config.toml
num_hidden_layers = 22
hidden_size = 128
num_key_value_heads = 1
optimizer = "soap_variant"
Each number is 128 + 32 x the weight over its row's rms, rounded and kept within 0 to 255. Layers, rows and columns count from 0. Numbers have three digits each. The size before them is the row's rms in percent of the matrix's.

# layer 5 MLP down, 128x320, rms 0.163, rows 0-42, columns 128-191
100:126144140085101154144174166163177046100109177093142164156105146082140101162166085143102069151122164123151092078125186181104127111112153166095114096113218123149135115155127177132112138101149191
103:112117139133172201096147137145096075148213100053132156133137148136112147099155085056138105197104105126148138145170104146135103131160108133096107147098098170077162151138122100146125120146113126
099:163154118142119122079095125094131124122137158168143112134150083141222150140102116113130104106136111108111103146124141162127178189108114079125120093103157052126115110140148137137218163138135207
097:121097089167087176088115067148188159163086093061138100102173113139082161088087170164156109129181120076112106161125100130154113104104108125112159153130100127092105089128133154175112142133202098
093:154122109153193110198149169129103114160114139155185054111164128155084081071089193127117107148103129102072145153090081158162100212121100109101078150128118124142106135137163154160098122168133135
100:150134131177113092074133141126138118042130051071160159098176170121119112108104131104149135073198174096135163123114146134100134109165121108159138098128153109123107123058087132131104127112140098
097:125184069156045129120101121092099164098171104086064137154139138117179087135172066132106070120162137109135092134141094078105171068122143131102138121162114099158115095164145073120140148068125178
101:118123120189092122143110195140197130162108116191148166126109128110139129118141100146088189136127144125114130134126148126123136144145137218119124094169148129145136168145101099062148098125157179
100:139177138115095114090132159126113109127071142088137098123064125166152145098128135122134171101159150136160164106136103147142149071150169142101091152139103117107135139130079097165143100157131165
102:079161155106166098136060111090030115168079133054150109128190141119156153110167148151111116129163112112099066146190149101133142097145110110169131069172116089176184131128164178115157200095123135
110:177133096095084120094135146157121154097166129167166071082144104177093114154140116111124168094106107114097133085152111103116180129174128119133154166134177102108121159181102129159106089163144164
106:130065146135135141142129114137156116151086117100125106093168202093185081133143114169060123149221126107128202205120169135138142168156099149083150131132122104147150103147105171172112114101152069
098:125124096133151112089016102118128115084104067179134114127142154124151144107127148130138137097139142193234183062086093150185142138131164150176146094136082117146165101142118125183135158114133122
101:103124106084154065147113089112150134114053084140099134087111154212180168102113144164079210136172174210151068106151120124100118125153149142188126130121091166192127186131109108129090113101171147
107:132160138091128106180121137120187171159156171123125121144132108099148145093142126115141134119159125128155117111171097151118121171180141122159122131110116125094157088117132138179136113145132164
098:139107151135099154147150131170184127116103101116191098108148175107195091086099130127057110128122140079141172100104137164146082167185108117132138179180136108122093145083079135106165155087117128
097:145176165135115134177107065145144153144118162111124168126126112096124175145062115112122171180130173221095087081111098145138126156137137094115109128129140163180095150137104078178050077128102172
094:165112111160134132134127076146148136141095085149111139181182152107122122138082111110133173103160098157089143112138122156175114144074176148147141136139087160116154095154147119146099103135179135
098:088136169135141170123182150145121108115170193167196131160131153126083153106175158093132153141101098089126146170133146092145121119084085104191155157091098167137063108129112118097140073109122135
097:137154096132156173076099165102082095145188193126104079166106087152146169094171137125160116156098095154144141151136108121153133177120146153144128153117091120040119121159157129064092134185139140
099:124101130132090082178128106107107179139174116074166119111141131071076144155163081131139115129109150158128164219117133152086115137129111109121132170132109076171096139109111142102117046147149113
101:163139118131101137095144100102128126103123132105160087142153100109120146109140138166161136081079076116200157158112101130085153172096076159177102144150114095171134163111211107109132162133138206
093:167088135141119139155094151196137072156122153126132116105134139192093162135128114090158104101132163111170112152165130111152101158141116202118167139083199154128152121118155130190122150173175130
104:124126193125106126129099148103107044096068108110110133171185115117147087097132148168111116144088073154122163090127177135162135170069171150173139106099084145155146125127091123066099129090081175
103:181143130220194156180120144100112162145128070115134116139134142141126123165179103123134145114138123149062137127153123136129118097158125107153060137112108102083138178139172189117106137100106134
095:082151142161106103045109099125216066094125081104116160142154120141105162168090159151124104129130089128149144128162103116149121077141147137124143118147135111095161105105195129131108098140104104
103:144067103139123138134108137093096130115130125175152176118120108077161117102098154140162120172109109085099092089140153102186179170123077143184145169121062099128084102132154143071084102103120163
106:124133148194179094090124133156144090137160158085137158117131109077140140100144095223156155120098131127169107142095101175135199096074101119118150111142072073082099141082153133141111138126131168
100:155113146187116071061122170127121141176108114179116119101105124165110085167165105196154137087089125111142128135172154124172139185123104097076069105133101172155106118109088129115143090075082132
106:146110168186116129181130125101154134091135117118187143093127166156128108098161133191091111141162131039121156102105202103166128178170231181085159118117137168117134145089133064149114104195171200
102:166133079179097094112175155112136092113058139161143174142144165147091114089106163112093076163169131144117114087108105065247147102110098154131155156119134104151082162099119152100150132093093137
102:173095138141092118074111074119150130134142127142141107166121149081158172085159105176084123139115092124116130153117132070153186168120109115093139120103140090142189163120133132105085155152130053
092:146104138122033136124142156102066178148166146150135086118127126129136093059148102071147073124169094180069048187107124112137181104220153172086081122043175100107104071116128099099129115133134136
090:153065139117103081162120175117099095114115113127112069179159072142104129128116163113144195156133113149137080140148187155196128112171154146094182145117132133204133163106151099123066121114135117
103:193077093158104136165140167145156154100100152142075072098174108154155116110116100162158162106153089132121133117110172077106146136157120135104152187111107134094135098172115148074124145179096115
106:132140129078077138142163129093162141189100150149112114123168173141159145152108127160138130198125147162172146150097096098114117139170117201113108128127141100128115094092096101167097054088114149
099:074143128113123105139154133104116196162094079150065127095123149063152086106091104073141065155127144065127129131091111144093122138119076134071075145080140121146096128103111131135093109129070106
099:147111105136098119196172162138047177075124085154090168111108131130090119030110152114113084091122148105165081141106155060151103156185069118138120096172179112154127173147173129132123101144136122
104:124093075082100143136170162083101085062131122083141116178147151124098125109083104153089142147125101111122183062090126072127201161174093145124102153114123175107082130103092115093118136112114123
102:108134100051117071166099156099123131140131102173139125176125108111107084144156119078124120117096115096143156106121168160131117084160106147116162102180140133102108140104146123136125140154103106
102:126123143126141113182138061184090052151195150136060153129087152151130167138163095137167107108214132155124168117114155110097142154141159160151112124164104106081141152130098148109086055117133138
098:105124124176143129081138104113132105136169116095159105177168134103115107085155143153179186127141105143119145079140125196191072105145139111176096058153151143139175136143100163159129127159093130
096:201133131090152124067136165226110135164109105170141130091103081114095091105137135110166135157077102068073111070183110137171148133141133128120182100144090166176106115110117100121174156107137150